{
  "d_model": 384,
  "d_mlp": 1536,
  "vocab_size": 8192,
  "rope_base": 10000.0,
  "bias": "none",
  "extras": ["capped logits"],
  "init_std_up": 0.0255,
  "decay_fraction": 0.747,
  "decay_shape": "linear",
  "batch_tokens": 65536,
  "seq_len": 1024,
  "doc_mask": false
}
Each number is 128 + 32 x the weight over its row's rms, rounded and kept within 0 to 255. Layers, rows and columns count from 0. Numbers have three digits each. The size before them is the row's rms in percent of the matrix's.

# up: layer 5 MLP up, 1536x384, rms 0.134, rows 402-454, columns 128-255
# down: layer 5 MLP down (transposed), 1536x384, rms 0.13, rows 402-453, columns 128-255
up402 078:110137143153140128090197135103119094157097109140100176115118243131114157159144101121080144144162192119129099098134142165143100152089103144131149127125118117139133091120124124128127117116077090151151124144173108144108106183110126091125156147189137133160133119130177155141161101160166091114116094139174076170066111090127169129134049119160150123130167132136121150086180122118133157164143
down402 078:153154129084194187120126133137139167117127128170074168120145125121135104152215139143122131031133112104099143119109055100183180132125181068142161073139164116162158123117156124109115111167087138162093125129140097106094138156123087141183058076112112045110101158166126064135106126127083141079135182082135114160126102154149152153126151118144116134181116165158187174118106203090123107117162
up403 115:089130136163153130155098127130105157140147104113167180132120136108106099128100134069120103112147100102138094159146106085141164146185135157141147111105135143163117117120203116109141135130106072149152113111223117166166142125128137157139145130111147117121105169070095143127094113136081091133132190150076056144160197092114154124196171154122168193116143193123147126095115134157140117159148
down403 114:125069091141102107133120195135204159046130149160134089117141139096097116095120158131166147133146115140122139116124109047112113122192137155125168160122153173132140215172147097142175148197129095200128139135145127136071131108173159085165161129129139161131145136100150126111135103122162110120116141096110114137077097109174147104110174174131106071142115123133161132153171142116129132064121
up404 014:082137099114126116124153123105125167127141179084123129102103154135045078112131142149110103095188153101096208103107096127115159150133156131101154147133090135112170109148109106141165147086147081140123128182091094135139131107125138147098084200131108132070141136110099159115117100124134133137102097157140177134064162095135172175196109228169228139123120107130138123117050137095177146083201
down404 009:151132132098101132141103109046109152117122125069132104116135155129218149159137104127106103148125109103172154115121183112131060153138152091132104102108138115149060177150150158141042058160104159123150108117141102145082163130120142175122110118112186206134106153114166112198082100027106119137091157139097119205148088082122085146112113081125123108111143110147160114130181141157113110136103
up405 018:213153130076129159109117111166169124124119078114128134118184148078125110120084138164069029116133142084097132105110172128145115119132127155122103110130070180098081094077130101112114112125135134109141097072088060141139123082122114124124136088127088085049140124155104075105046108133130126122114140204116175071074137119112119171141118181161141167129098154121120146122114150129114167119216
down405 028:185113123116064112132117234087155141147102131123131076157124128155111128081117100146143185153092114067138131174144097113116114087136101193123134121174062120139086161118090105149150104141102212154119117131089112183141104152141118145116046145131145108124133125123129085154146105097204144059055177125136114137113125128147101142113136102105157025036126127142122090184093080189127138111101
up406 024:144108143120175100109145126139007228120129137107070095095157125167127109166083166144150131148109153120043138168143135232120229117118091173133150169082139142033179108149112123113146135122110113145146120133097136106113146137141139110111098092123129106208137119066125104154116141191145149131111091118143119123105156155091119177129134131203171126154099148145152200118096144159120131068161
down406 023:076105119160136112151118143098151150152120093118134128138092120108137127127135097112186121131050119135161105135154149028158144119143117113156154109121121044127078087110147099128183141125193112117131105139177132124133107122114105138217114154113115137049164154097142101132125092090097141128120145155125135077123153141161156087098097188080121077105191200083109112144162106159160120172099
up407 110:037091165064167146139100118080064050138158116139144115154145113148147086131088093095169136100077138111147140164122099110157101153125147130135126126190112121192129135163143113120130117134085112066132106167142162139085105187152105120151162170144128098117118135199071105133126089143139112134128089053098144074150152107127112123128067080123112119101135113143136097129145086159113114114105
down407 107:154155126143122162122085133098097068138110168125131160131103183156162172141111065147189131149131184129130154194117118102133144119000149101064196150144133140115142098133146126076113067119176189141107176156150080082108165115119055157176120091136093137125108167103134088118105111099086102176068143174157072132082106146116171144074132164112156117057089164144165112121116127101160136116158
up408 112:137140086164135158172086130127166106158065126088112160174100126111099099101105149134109084112100157181128181144166086186126088137087117057132143156102117086146161069149097140181114123126126144139114127146107129147088111101101121138120110110086103124120143112144078127187102176077118164133118136127006126153154132114117082165162200121104091105149098096143124171140134143078080153168104
down408 115:111075107119119159113155133119122166196122143092074127204156178102177182097108174086133149136062161154111106101112141091080145083174157168170165067059169108132121150143153161132143111154122145172067132137118085120138161147165197124149076077135123109081111104160145106117128150083125176089143120151126120172134130135105086079137163136106116149119099179103100102174116173173142208088156
up409 101:142140210107149111159134121088126142141166125094114154175091123164139115154187121113152089107205105116152137151080120130145074131097152062156090096102116136120099147123149126106112152121114161159088131146098129114107166148069099103192077058052132158137085111189118126110125162195080151133159166147159106152119101138133094110106204140115108207141107130132149097071111131098119100096131
down409 099:145176123124087118141152000127131152138164106107112126181124087176104156114116121123127103155143146088111136178130122134093103078180151116126054150141074186122181176103099124105160113114124119102127134112151162185117064117107161105122119121126125133117174132139118105104132143113145171118138065124103171113139104077112131140141111185165139144065149145162104095104051139127152157098118
up410 109:097157092094152059200102124103114138114138106120140129107107168095101133142179133118154111130140133123186139092188139168065053114087158120098142106138130120119164185093089143081106166168155175080069204124166115142132181132130140128176083145170137149173107079090128152118105074143131178123099143169136164065093135073084129178086114168161110183149095174125199181103108133106079187109109
down410 106:125114103104129146123124091092074134120155085129139126074121211116165128120146133112137160133212131177138190095121124122146078091164145137141155133124113121064135165150083086154228179117102100108122152116070103140181114141105150142098063159163190156124199144117126134137234146114203101156144138149110102103083075152162095096130200088130099156136139123104131137105111159117158103041106
up411 111:112127110143072112099184127079125083102132159080153217137141178162158117148130049082119064154137144114101155100178096181131128148145176118231118143139063103103179096097099132117145109132081102146152125162101112131148115116151133110159148083134069124117117181127069082105096142129152085099136164134126074141073106155127104153161105126137101095126163084146138166147082144109127116099091
down411 112:093113102158054109080155124149177117073100169102160167103127128156183112129053099122133100155135141102168088133124089104128127183119096131171130120172125141125193168133107117157110157140127165165112171093177040133092180152163148104119106150095098092080153140077136087142144114142116122100074086089143094073101083143162118124139165156118131195114103113178178091126214120098185152105101
up412 015:138130099145125135141145093127091098115047089078079105122105148162081121152122104129109157082102209067136114094111134144112021098106107115052150141164162110113094106044150111116140130118113139139130161137121056093141126124014105117143116063120112119117140140108168176110066143193128120105105127100170114104109139139077146138151117114079120140148135131180152115142095151186125095148144
down412 021:144156129108104109121137161107130158184119207123131105123157153146144139147154191141123134088126137141097112106105167078114122119086145105125121154114085158139000101179101137075108091109174110118114167127076110117183153138111105128051096121197133099121152180160139158107103089100113147107157121102255202125136117132141121124127147127131072102137094149063110136141165134121108103137153
up413 107:111132100128196140151122101142110124128154122082120154150084123114119146126030123097138113096147135111160133066085136113137128137116143047077089169135098120111131130127137169115173142139136117131081114146129108110142143126084152112055114126133116104169167165125132112124109121097005078103119142118087158122088138067115100174152146187066039163087124097104105149121150134131119143139162
down413 109:098125095049179152099129110098084122135121123159079091126166144143144166141174129103076171165131039133195139118133127102150114153121086082139150131176142125166164137104134125100104126096129139097147160098199112185086064146147146149069111118061145215107082066134170135147136147192089127197141123128110126089106106121158090089093072113130155159119105145167126118138123100098115103118136
up414 106:151132203146133127120105107143131116147111147088143174134113135108133058138103127090143130090101197128143080126138167070138123123144095176173108079153125121089101159148146100133118138173168143176167193143110110136124159119084176100066079107085128141110110051145114138096168152144085113137114134117145105100111125084116064089120158166106104146140111107209108118124083187158134104172179
down414 102:084124068156071152087111164157089180128157118183176147135170137186104125142128139098103134163134102141145109098111139126103164141068096073127148160132122070103155182137125068184123111042118099157084140114127132150146138108166114121167113135124185074117100141127104140176102092150162119127146220217093104112171088114156186093107155127082116119059061140117167172189153174058179137099124
up415 040:138160068101104069131138106107117169110123172083140114137130209143126065160138130161090123167107148093113115159160086124114116135151149150112110117087094109143106156104087121204101140152136104156154119135107184169156125115121158095115117204158140172195122120174113124143101148118123073102126190142157102135064162166152097122142091118120180105152089139166153111144082048089114128144124
down415 050:056102128186105092136175107171140189083143129143131149150147147166134173164158117135136138166115108121085102108170132138114057135124132141160063152136091106127093136192081113123135187136121167097149161135126157148085076116124110079122192152093113128190162134154182136051134104149143150157124128087190039102133099124140137100130131138130103115118096144101120100148147076133107120132167
up416 104:127201181171112110199129106079153172142037074083084116117126110115175066079202188114139188099150142176144064093119149209142118163112143122118128105143121140100132220139154074083170085099124156099090145129121125078094135106133099124074141138090130193120092106155121145085140129097169183146160152148100132095069134039110140132125146158084116168101140121094114172096149112130162067124152
down416 114:111130150176121138140153085059124144113086148128159155189138153158167099155183179105121156145122093163091054141128158128155112093182139123090130139089144085087134150175105114107148188131098140149117132085118100085102151106142091126156112110128099105167072110116138106151155145085149147161138090145174126194122048167176136178154136173081097132084162118088087144130102121082136108127091
up417 115:107125084112187148145086153111148098110136150185105136157146170072126087170134122107112118126120179179089123139155128098129067146137066096138152168074170099174193126108098179167162116121151112181141162099119105135119105148142113143107115100103172122211141133073135119157092107143163114132111148113128129153144123133118132152132067128159175152151155099067109126074144140120117175143211
down417 115:094126111110130114158114173128112097206107169182126090120074167090091095127121124068176118080103177152100165101061122146167106076089140124111133091122119130046158141111100152128138127171139093156110160149105151139133126150025136097113189092149163133167079178133185126134138090162128074132155159089163100128143132108124155136134103146111171153122103128129112104174192103120193136102151
up418 016:172136140095094146093170104126143146088126119139091134156185117145099119138169119149084060100154142041135137119090134146157159132157175132175124087131104107194147166109125156125154106170068106144114132137087119095127120153119208200149121156089108137135155126165160177132114106143103123114152154081148119197133107098104130126100141143188161140126155166107080119140127151088114123160123
down418 013:114130086117106133153116169184154150134146139108170163151080110223110130148182199077134129139110141131126183084094141129106160163117138088062091134111145138141107117161181143120137141118156138130170126177162102210112112101134141121119115173117083150134070132157141130077122102136168168127109086132132149177149151108143148112153064126140174165075131144115154139096149115140160125108106
up419 116:077153140146140105172171104119113080088156112170099140133136104156125064157154144114135076126144184145099096113138114132100167175092147138141116133131144097125118093130070163158190126118147151138117112152156077167131142166095169126117114090088154154151121097142148166110133129115160121188093084094167124125091145171098136117161107110106160123114162153201101142143139112042141051108097
down419 110:125115137148148117124170111129132114149161156202172077095093132097095191126121191116132198140118046166127119174165135093115131191125077129097106146090135138088090133168186116144135060172100120146129084131199165139196151150168150171111104185122127149120115123087067131158121099144097153130171083119101127113127043150151156071130197177136133137099106138161160128099147072100108131138205
up420 032:164139080045144107167144102132125129106140146186146101085133137140118090129119094077150148164157131096095093122120173113107140137138098107153034169131156136070111145193128147125139142110135136160098113163111114201139162142084164146152127154123125092189152146159113122111119136089142058134127117136045143062124158125105119169155158136170183133102178121110140133138067085170175153101117
down420 030:216100128125133072105070205104137132106182152156088121126153137141117113108011110206158131125088107134110109104140150078120136134092154127157179125201117115110117161158102129140083195131163175091126132155090141163076097144108106112123150136151157105107179076136196131167139166124130106134149140085151194121123113148141134123092089113148144159148149149174169150117148126113159168144169
up421 120:165129141159174117189116132115115092138124063125112132151102176132085100139109119124120125151156088145126082131122136135103157171104132058156140139150110143141099114110172098147076121116124096150186135172079149067119184186109093127148118096154084174169119039134101126103122063188114145130134103133167111125073095156115122114130145112100085186140067107137156113121164134155102097173122
down421 116:137104126152089057163176113104113112139146066171204110148122117124133213140101123157197100158123134108205117142141170139133109084185130127183095145121172120117158088115117087058155222072149148123177187146079164117097092092141113153135123152197162104103151151174112083115120118134092116152140144111063063128092104118157074122158111090100112145117130159064154132112055125140161151108126
up422 021:152119141166119110126114113229085095139173153130099123097176088141121097089100109164102076072117188104122113091143091089121175122123162175129113100136109169074121130174117128138133123123128111135107141116115100156142159139143204122119157168118164094122097135089109117153134120117095129147116164108132134127129141151175106145140136148162133147146174202146148163114042132142128111137174
down422 017:119126117164105121140132102172144113116125145125136120142089150120115148139144185060156117091075154132149137148168083131169121137095142170102121120119111087162134134136108169165165106148164136102153083126172150139112157108153142107105079165148091140130123129122143125129144104130134168111144186150134206160154185120163098132103106097099106118116152057119125138105128115132132146170166
up423 116:127147146080097086094144116136102121091122137173172116080093148075101119143040206128128099147108110129134138146103136172134174103128139124142061116096180144133096134154040134064107111130142121092120066119040080132136140103099098110100150131135084110133089131142169109107160086103066120053120136146190172170170141102070139134117153088156137091059097120103156103099123144091095134113137
down423 111:138168104099092118099110161057097138132148136159129098107156150120155115129123147122103126161159146155168137130096147115121184139067122122134142112124122149126102175106169177082162088158135163153123171103068118110114120120110099136100099114101128161144082115138155122069133115192139145103095213108124140137163125154141062155166100107095114106177150141173207161134165199161086155100142
up424 113:138154150098095107149101135174158133105126193101059100089114127160103141114161085107142109075153122126155134125094090117108165197129118130169109087090141153111121135133141101096146036180053087136101110158162136123097155124093182109139121111107122114186100136074151112143158155087121104154131150184091099081129128092072121151190089187158159122150111152076124138124132194169113144125141
down424 112:148141121144133118090110120110102067152124100136128162143104140091142126149125174075175158091101161142124160194164107106135149145131077115102100135156113078116173123125126142124184119136143086109089163152087142142115130107133132073107095087141168152137130172151194123113099151182150164104097085114111086185125118096115127103136141131115133129157155096110110066133167155115145131101147
up425 112:119079080119153121156092134078137215126116092128111186152106178076153136165113099116124124104159112091120052177167133085140120106071105176152105162052097163108151142093127104142128101186142141142146161095134120139111144158108121159113167155116158167122091126114153124147148113160047184155124147131048159131114144072088191096120120082118080039180142088158123067195079089137107108186098
down425 110:142110167094133091148082156128116193169117149141121130156146144187140128186122166138100145112122084131092081179167138054122153061155130122124110132114161140081091151156168081101150128141066144128104231118089155149134154166076155136117144146096228158142093171132126142146147080143082139142074173165131156165166070142146082092138112161057103124125190076149154121069158081156077160110078
up426 106:098113114114115133092155140093130118150132156136061163134165146135139137167138122123109113141093174137150152110069155170159179060140119074169102136129124183152081180124110138127138113104146125129146126192123091133066146069117079139136197151085144139113162147113143107142140135140100107153139133097128126125128090152145102124143109141160138112128152107102099130200150136148161150168119
down426 107:115096167072109116172160098146134138118113105126147175094149130093145121159160191142182171110131145129123129144095117075098123124122146227095157117146086106117161105206143147166107074166067113144140149120102093128103171173106161098114103203162157165135087109160143115114155107111172165112143169058149122135137126145166192092176184106073089165088138142136143130136137098114115156154044
up427 095:117116137061145156124142118175116084090135119178079088164151121140083113131131112126188139108092086159112150069120190106111201139108154119108145154048129110163132106111111051107151082145078079099093076130157173132156095131172125110185184089076113095163140182092140082155125101154126138051126085165122129122073129129137118130169102171139105114114111182104176109181090095102115133150109
down427 104:094135118123094118122082117101117168119056152109114108108096079105129237084155101080125084098113101117180120135101166126109111129141131150150153102155123154108173146204180172145123137170141166109130163095106146104122188163141146127103109125088126125124143127197191106118091130134152098147145158169097147117107000148121089161149126089090094106116137045102114132133176122110135137156094
up428 110:114104125157115122187114132089132070112150174149099165147185098126130160126087172155063159118090122222145154112153111139104082108140086123118137116051223093072114068119098187157131145167101182089137146146166116103128147091116093126149193103062123140132133088107125116122121143163124125134133156129101142124102185172109146144150121081144146140178160169103081167157111134114099081128115
down428 104:128129084155110148134091083114111187125142201154182112111144090133174174141165087089147137099131098141144178147110172057132111174184158143075128145141151123086132155110223183114052107136119098133115175162145163145156092106144149149175151177092118125077131104139097110147131126152106157134094106091149168147198064137109109123150098079107102140111161109127141126140149143089140124131090
up429 124:090145111079126096120141141104099094127157071148139115092137103122117091062139129080150133115182120121101141144108131136098075139126094119033091129122083110127109148144151179118127096155129160078134086155096088102115091186132099166186145100129091183090112168105160096087115110120128104124167116117093106157112077138083116133109103063158108185169140154098096142133149159183096091125134
down429 115:142158141131112156102165100140084091137078109147137131076138074118132091091101114127129120118133204091090092031161128103151124164149119161094215126121129160087142151091120112189095103134101166144107142096098123149103148091094086139142149141139178145120171141156120128132169117121084146155096114069161160151136069111123177132166155087094126151158076157128123094123153085152112134141131
up430 115:142130163125150039140133117148116148131080089170138134128068101137168156100139183162084087094077135166166177074097087098176113099109152134058047166102156140181172093127150154108146141136123093141176145108101133139150158137097196088159105108146059142169130137150122104166114159130139143130116103109104135058089123123096134127056115161079125094100112151154162152214069199140094189084120
down430 112:064159133089129095043072194051095142114085132131137142113103082092137125176200129115141185163098157149123093085099130156167149106164164126110120121132146094105140103118107128159122128098162134124154106144152125165116151123097107074179114160091124102131126134154122138102072069143115081119096117119119072115063076125116139177140138132091099114082073134150179138167154150107095111118102
up431 099:107163126121120109177132096129154089125114150054092116174083098084127112122108133158125105151099078130143125066156101087089149117086163097162094133117093120126100154105113072099104096130094178090159133162118179127196162123136135120149121170117135100098119069124133172152125136090144116129136148167201143170094225136176124106117052136065069145153154215140148136168103164175133135144139
down431 103:085179137137112126121128129121097132107115096143120113188098110133102157115109104159169193089127099123104120093207101055117079117084103100085117141145091180111173136204143122063130147127181164140094143131117135125152131089113157116177160117115125112131092144112168139115167150120119164081131160199096177145153142108169179111183179156166089115090149104153120106065067138089096137111139
up432 056:128142144167096105108163153142151116113126127121158168181093078171120092100180100120112161112110151140096129152119109148137161131102139178177125158146178129132152139117128080126141118167139195142170094156109156187164110128092137104151122134155104091143153075165113123130075119064113085156184129115138113148100144115159121179090126133166096113110134117096170122152091169156079082121137
down432 057:124209152117077190126139128189125107162098105119164125147133096088083206137076131107125156068126151171113132090117086088130116096097167157151115149135153118130142048174116113102083075123160101119103119127148113151168147096152177099137107139138094115155147073119100149115092150165151113097132102100101167146096117073172128062118188132111123092175130178109154102092174162091142120089100
up433 113:122095156092188077134128045066143114152122135146107116137174144158135077132123169123117193145146172099131096107144130074142144151154108068148139151156132119142114118101158118095148169124105126114099113126117188123134144123102124164140197147138085153095093114168072139143138105130179135150124110102114205109101069132095139085141175134096145134123140126125140159120121128184132059157141
down433 108:136157100144076214142141130143147137108061139029164147075109135123162106142102063145156096127084112108121118119093158127082081122141110145115100134086134123139194106090132172154085106134189153135147104080045106152108116129127090129117166120199092101187115145096162158166095100096132155097145199161075171086143079158205160139128096169107134126122145106139160128079149165152158114081123
up434 113:120108128129058142180141098144150124080218150148092180116069140102111145152144127158132051168143199098182161121126130119154179145161125132181111122168120165165102181121147116108104095088106119156126130129159102163130168082177136122135164148142177134080193142112099136093111159124108135143041123157161125135082193122140151113137086115150149117098105174108081112113106098098109148149158
down434 111:068060137158116174123134183145100091165150143132131099117134118137134091132156148096109124098173102083151085082102102152111182107068128147136149162136115172117100072112143128173082123182164127109102151182115128109198097157122156128114125136172129117179150124157110143188142078110179144148163114124167151089110076157164133101118155200048166097135164104147122161149076193163149116162148
up435 112:121142140116144116106079186113112096140130136106103136148085165123113170156194138170124116113088166141057145120149140175106064128129098136128111140130122174111177104131114123082173116062214101134155060147158201129120173136109127120122033129116123111136099015164119134177051151094135155134127094099068109099104172121104090134194143094193132165148122172160134121061136116094097141120150
down435 113:164138181141157147097127084064151133103111157088135119162170128118182162147156090187103087091135084102101120102131196074136053132165126121091181163178154090121162173117105138145098075135102166179115068182096144121129087117102137161125097136156161118144126148119128067134191171089095105159138112140148134105138014137110166152148113093152113126083154113163088147114147126136166152110140
up436 106:106099144076109090154140117138087102073194128121162124108137064177126086202071108144074051132117137110102138122114140136086176125119181150102137086154077101127180139154136116115154113140116122121183126148094098177121129172116147084171155115192131147170164127124098126116152131171137125138118050144125120077157123129158054168154144171156152152186130127115083107131113158134076111178106
down436 100:153140070152140172145154109099141153173125095137175100124114118104103098137172131175070149111129103085077087136133119132128199158131138168096164131159108144165128120168123111188115157123096174101113110059046120099121166126157140124121147149079136129142098163122153162114119118079093130145103142191088107169119059147156119103105076156112147133087151151116163136101151178192135120119184
up437 028:153169136080147137121167118170109156112135126132145131107175112141143156148201077126088141148148114112177147110126128149115158108167127112136193122155086141093171083138108157137131157162110123091114117169146151089106188127110087132137111119134121116138104156185138154106132134096125123104122133125123162114159113100070110192155136084152170129112085153130163107156132098102142066119126
down437 031:148104131136118068044117132122125164058107134128145133126167128108145116183124124192162113108141141091100136149060143102168085119136120089097063113139129100100138134142143144152109148097145195176158128136106093199144122115181143131110192144099127104109141165144143142165169124121135183135118114063050131109164147171156140116173059129175194154119140185087156140136125108159161149163112
up438 107:090148127090130155100103133144042109160129109089118182127090142125145091125125130136144158158114157144113148098151096162208103133070181115198122138111078143121084079109082127167108204139077105124120012118148131150126093126141130142105128129072128107109164084129132122101106104198189160163062161147109152082141110108058080095108207081160140097109106129164132112183170197103116105195115
down438 101:125128130161106125185139099103113136077124132172126117130063141179150124126118147119147159154097126156183100089116177121138150180141133110099113175084128080136106070128074135131136123104181123191115211132118114095138119128104124194103132125102030080155162148163133108114130139108200147154144155109125118151140034078139129174106127148144129118118153100118195115099150098077073168158113
up439 119:120126120110124131096123132163135171218109141119146158165106132146145142094132153152184117086076166095107120105094121117114182160087131136155071105093049107136178127179188131076131163220117157158145120142197094168203164176151157175136133123116038123154120155123117123173132156154149117149158106119035107089096118078072108115104150116062110103172154112142158145130097133131125195142116
down439 112:183100084168086136077156151148119117108153141097061190122111122179165102138133139126168117155147123042149121166114190116124222201183151135149152154133134155109115219142161087145125130140194169128148202137074124157089172126106147156169114089111142098109181127126093157053162118105150135188109135134141093117141128120120153127153147112076102108229094147045146091199092159156111128111096
up440 025:161135128080133125138135155106071159113147139145124136126159148051073109110215131135142080072175123083155126217063079159208113128130093136152086130090092142168063172154096096160099124125098106192108146179107113167093074125129119151153097148109155141131083204116078148088123148151095111171184114098138131112104106090100096097125137132134133095121099179115095146115100148137118087142152
down440 039:094161087125138129143134177171089170136145149121158171173158026087158158170088109089191186114150149186136148120089155101139073106125098123111129148098132089141119127120162129129171203131120142121103107050128141122138052174131127055046134143157133149146090111093098133194106173145114061105126077101114147104106144082118086054133128180092104124105129120052120080128125126150114068164131
up441 094:109079192123118121123190181210093165163113155111140120127105141150171133162179158134092126144145143120146116112114117162177113121163138185161100086094148164126128071086159130152108121115142167124107142155085110126069084185045138094112168171135064082120147147163105102165134161082109105100139130126077080128131142115148111152067102090164126154143128247187175138138095119084119216106163
down441 111:105092125133113181140125137138100081138049115182124119128147088114082118130112107103128129101093137112086126125145095143117156184130184164124132138146073085124123142122156136201143140157131178142152129126103181215131102146127119105142168104153153151215085160121143114128149076168124108113135206145137129079112110133080070151165106184106200192118163096149161196135160148147185110121148
up442 112:151116213156105095155101084103154105130180112143128167128086102088120102122088084132175168066144170138102124132147209084189164110134089155142132166106172145135104133136146116037099117111139122075105099153147123178146056181119173109137117159146065110138150080102155101045129154097117195080145109138140137146133125173116142144152164083103217121142156114145133113094184141120159130177142
down442 112:106127144155074079125189092106098142140131104136113141156099158119118185142110155145167115137143104099186123152110106062117148127150055181088147128149170137178127131111109140100067140142156127150134098117074119146091121149110138110091100109177119085117150118136145157086133203125056171129110093065136089168148132111097113130138144104144178157096112094201189126102154153167144116100139
up443 016:108137123072138176186102133146125156143103139163131255115143095121084126143107125182097106162205122131168147129092121137094152131150129142106139118155069152108128105126072108083125092125141134127104165125149087121156126135116148120105120062069128123140118117134138167110155113105132149132144136112132077106102128146115136140122130157133128113091133146129124136137084175104142105164168
down443 011:108138118191117123022081105049137094162106143101192075131142145113171127102144175088144174102122145142111112146201109096176159144150162137129112145093161111176132080142152171129116120126136116056057097126084139122088125120150120154152114178116157103115163103126117095151116148176131133176145161153106170185135131109164140117158130152099098116143101127081049091069150160176111172136162
up444 116:117164132083134104138156090188119173124122103101170119173130185097127145134071130060148092160123126101063125175146106159113154110069128129118133098133121170124042068129092107139156140119110131127100074158142124156135142190113083162148111134120090138124119152090122076202129151122115082094152105179127135153125125080155107142134136131093126153139083144139132106124089202114089130128077
down444 114:153102065191136113126092182176136169106103134144097088118120182104058142159077139179111117183143133147176105142120121095114169144136124108124187114121109178072106079127130107135099140117109112081113112116139162115160175148176117093155125128105120130118098072140155073137164138139125122094125139128165110131131140112163152067143103253123160152099136201150139118144114159140137151177134
up445 129:111176148114153116134107149119155128111112144091108158101085100126193160111120159151136143109169172117074120106113147184157158164121138136097129173072186162154145109049058118092098103150119117140150145096068093174205164115122126120167126118133172135137136115083117135080178104140112140130151139051085073126143159116097120167103119101116132155152147175066138154080155138096114132109137
down445 126:158098138100121126162111188095146094092138115102146071160072057160114121132109141097151173110151110164089138133159077131147076173098119172093162123145126085094155176139213095162148158103168196163132145114059158160078105068143093113089123112151158186143136104215097069137154192152201099088085170125108065157130130094149097108122171158089157102102148119142154101123096158096117103149106
up446 123:143147107144151082074203094114071147133146143082113115142176179168178124129172148161123091056128120157152132165150143190169134133082109154109102113109143137181178120128104202128143135175053144124127109127132129126173167171138088131130132157154150123115090133111148113122153187149193085215128121182075148130129080110162134119114132099110124103134165149208174129167131136133107136150171
down446 127:142146065150164084157140125175161179066104139073171104147166088106089086154108178115157193161158064080135203117103148118193095134112116128067162158122118145167080161085139176118141084070108122066195173153119107143110159074139093179093153186101125127141120149120099152107115157119144116146170123172090111132159101147159164154039200136120126100114105104095154122110122125127091132110177
up447 106:128175124150126116166099086131162097177117143156088121102081131134141115139084122179139105139136174148125021138164107145141158070062052104087106203169130080133142141119149126117137125103120115140141105118134125110117079123186114132079130114139125173093163136113100124119151136120130102078098119070122129176099072133143103174118136192103134184159116152103105076090141145176138166098119
down447 108:171207085119144131136148143124111107103149073128148098101101108163117159100107124132162152056139138104151112122133105109097106083098025128134143082111145150133137151119101132166180131098080152120105141126100166131140095147041121071102140146139153105135110144140104203114185140153189125133130130159110176068118156133115110123090125169125128135153093170208177122118153084135178186091106
up448 121:062173111118131036203097154115166091149108091159103197140145104095106103081141062164132132089193179103160103161097080200174113118120094082159070127102109100114133120063157109116134101103141106157137107177154130169083190157140150129138107103147144114083147090151139082132132121089081108137163089095107176122091121239130077141151167072081180136192132134140127113122115052156136118089093
down448 119:102181095198164109114146181131119108188113121164129226102138159138155116117077080132144119150125173084108137111087113123054079137114133135156140086142125130168124189130092134085163146160124078091102130179127085106098113120108113165137106112192125120102068203124150156085180121143095114176171091147138116139136081137170154139158131087090174084190087174160166104133149157071172140148174
up449 036:099117105104088154142081150141077196125150122166172121133224153131173174130057114111167170137088127144119058146159126160130150095143124135165126147127164162066150137139101126093122130125146125128138119221139142123154103117077098007098082189116155146154132115143155112130138131147114152102130085132110148073113118115164144145155146136152121130162127115148149130143125108180111147101130
down449 047:127115142116080168114233174144106126125122158135112147108115101125122151102188112130143185148129040122093129159137148141127106154119171108102126142150099101137160130099082161130055140108099118120103125123127145059059149128163166199124160175166129110127099177109108121156120101101171063127095115178154105126126115181067095126137127176138096120107141120142131125132183141122187154147072
up450 118:121136113108167153122106160080122086157111102144138137151115165094151142146066112130125133144012079157168043146107111122148055065125085135099146140123074097155091152149108131083141108108154104119154145127205117073078111070136122128123156095122123189181106104101187115154148138133108143114152079132089148089121160111111168125129139184113143154126161130153163162140135130155083078082141
down450 115:115094150176104159030166069162148117060134137172149122105150186118128113164076096171123123194133052146160119121104126138139149189085121149156121108140111135150089210104123174183111080113139082094117119139113093100117149133165124132154115142092127080146191111141115083101176078197125138114102126073107173105140088160191114145122160131120121111099094095114151114162136124112108091118058
up451 098:123066112129042102153131147137152084128143079142133156136149125140160134151097135094097109114181113129123108107139136190170085114112159137152111149128122156146120138147122095117191096094119088178135120140192068126115131144155065123129164104071079225113089120206102079087209129163181080104163096153170119140130117094113105124114175131121088121110160167116106103127107128178147073165111
down451 094:103081144161120144073104235109145142148138097159156114108145153114103139114131105103154115177075142158157164106132129135122129157124145120105168103118082099155133116169166118087102169121166153122176115105175120162087126126125141090157080136141161114108096097137196160132117146129083147128134172146140120101178025130201117061218156144124161118113123028104177132158168152113095126096148
up452 108:133078168102112150150094169178114151064136102095076137085122144149105117157122147111113163078094160113115125093129170128198123078155100145119119103106121085111131166102085118162093164072136136169097156116124130101130187145138093129086185159145127093079072113133093147106161149110108129121064179096155155146101088102149121085132138116104151113107149120151152139132099153185074162149180
down452 109:105164102137119140128134183164151171103142094159166144137053123156105177127105185150142132174142131140110084107116103094114112172120132126118157154145163080176119120105160120141071104121175140136078143083139163115105139074163153082169115077133127108154149087103124127075128000146158184140137190178095111119147051096133125084078152081115117128103129080060131148184130114078202141046152
up453 099:145089101123075213167135086144131091137129145084127161134072126140134112150130105158142110095119203127093097164125158128134072175115146110123075123155093173052143123142109159164146086111141132145144107132172157155141163117155130101115109144128105103078118131133119069145090094145103066154131123122086151153122157089175123164127096171121103097107141093141097080125183126122100116119108
down453 098:143130075128090141091133160149153154126081152097110153143150130071136117137108104153087141128123085126127054138068195120148141128123111166137101096123131129136126095148140110187114080142079159141126144086168106198172099143147140163160124154107144090097096094092195133140189040118175128197080136061169187136121062147124095082138154083116154119178133137103098113102196099147133104145165
up454 108:134085142138172163136130106178087107059091118108127210101136085119081136158150152109151176097119119148078180072084117141160140159165132109113138098118096089059184057114072105079163073125033141173069126190122108087112130161136104125168122172140123140117136115224157121209138103074140126128101125134107160079148125111125151087147177139139129165161104118163100155130098139136119156102114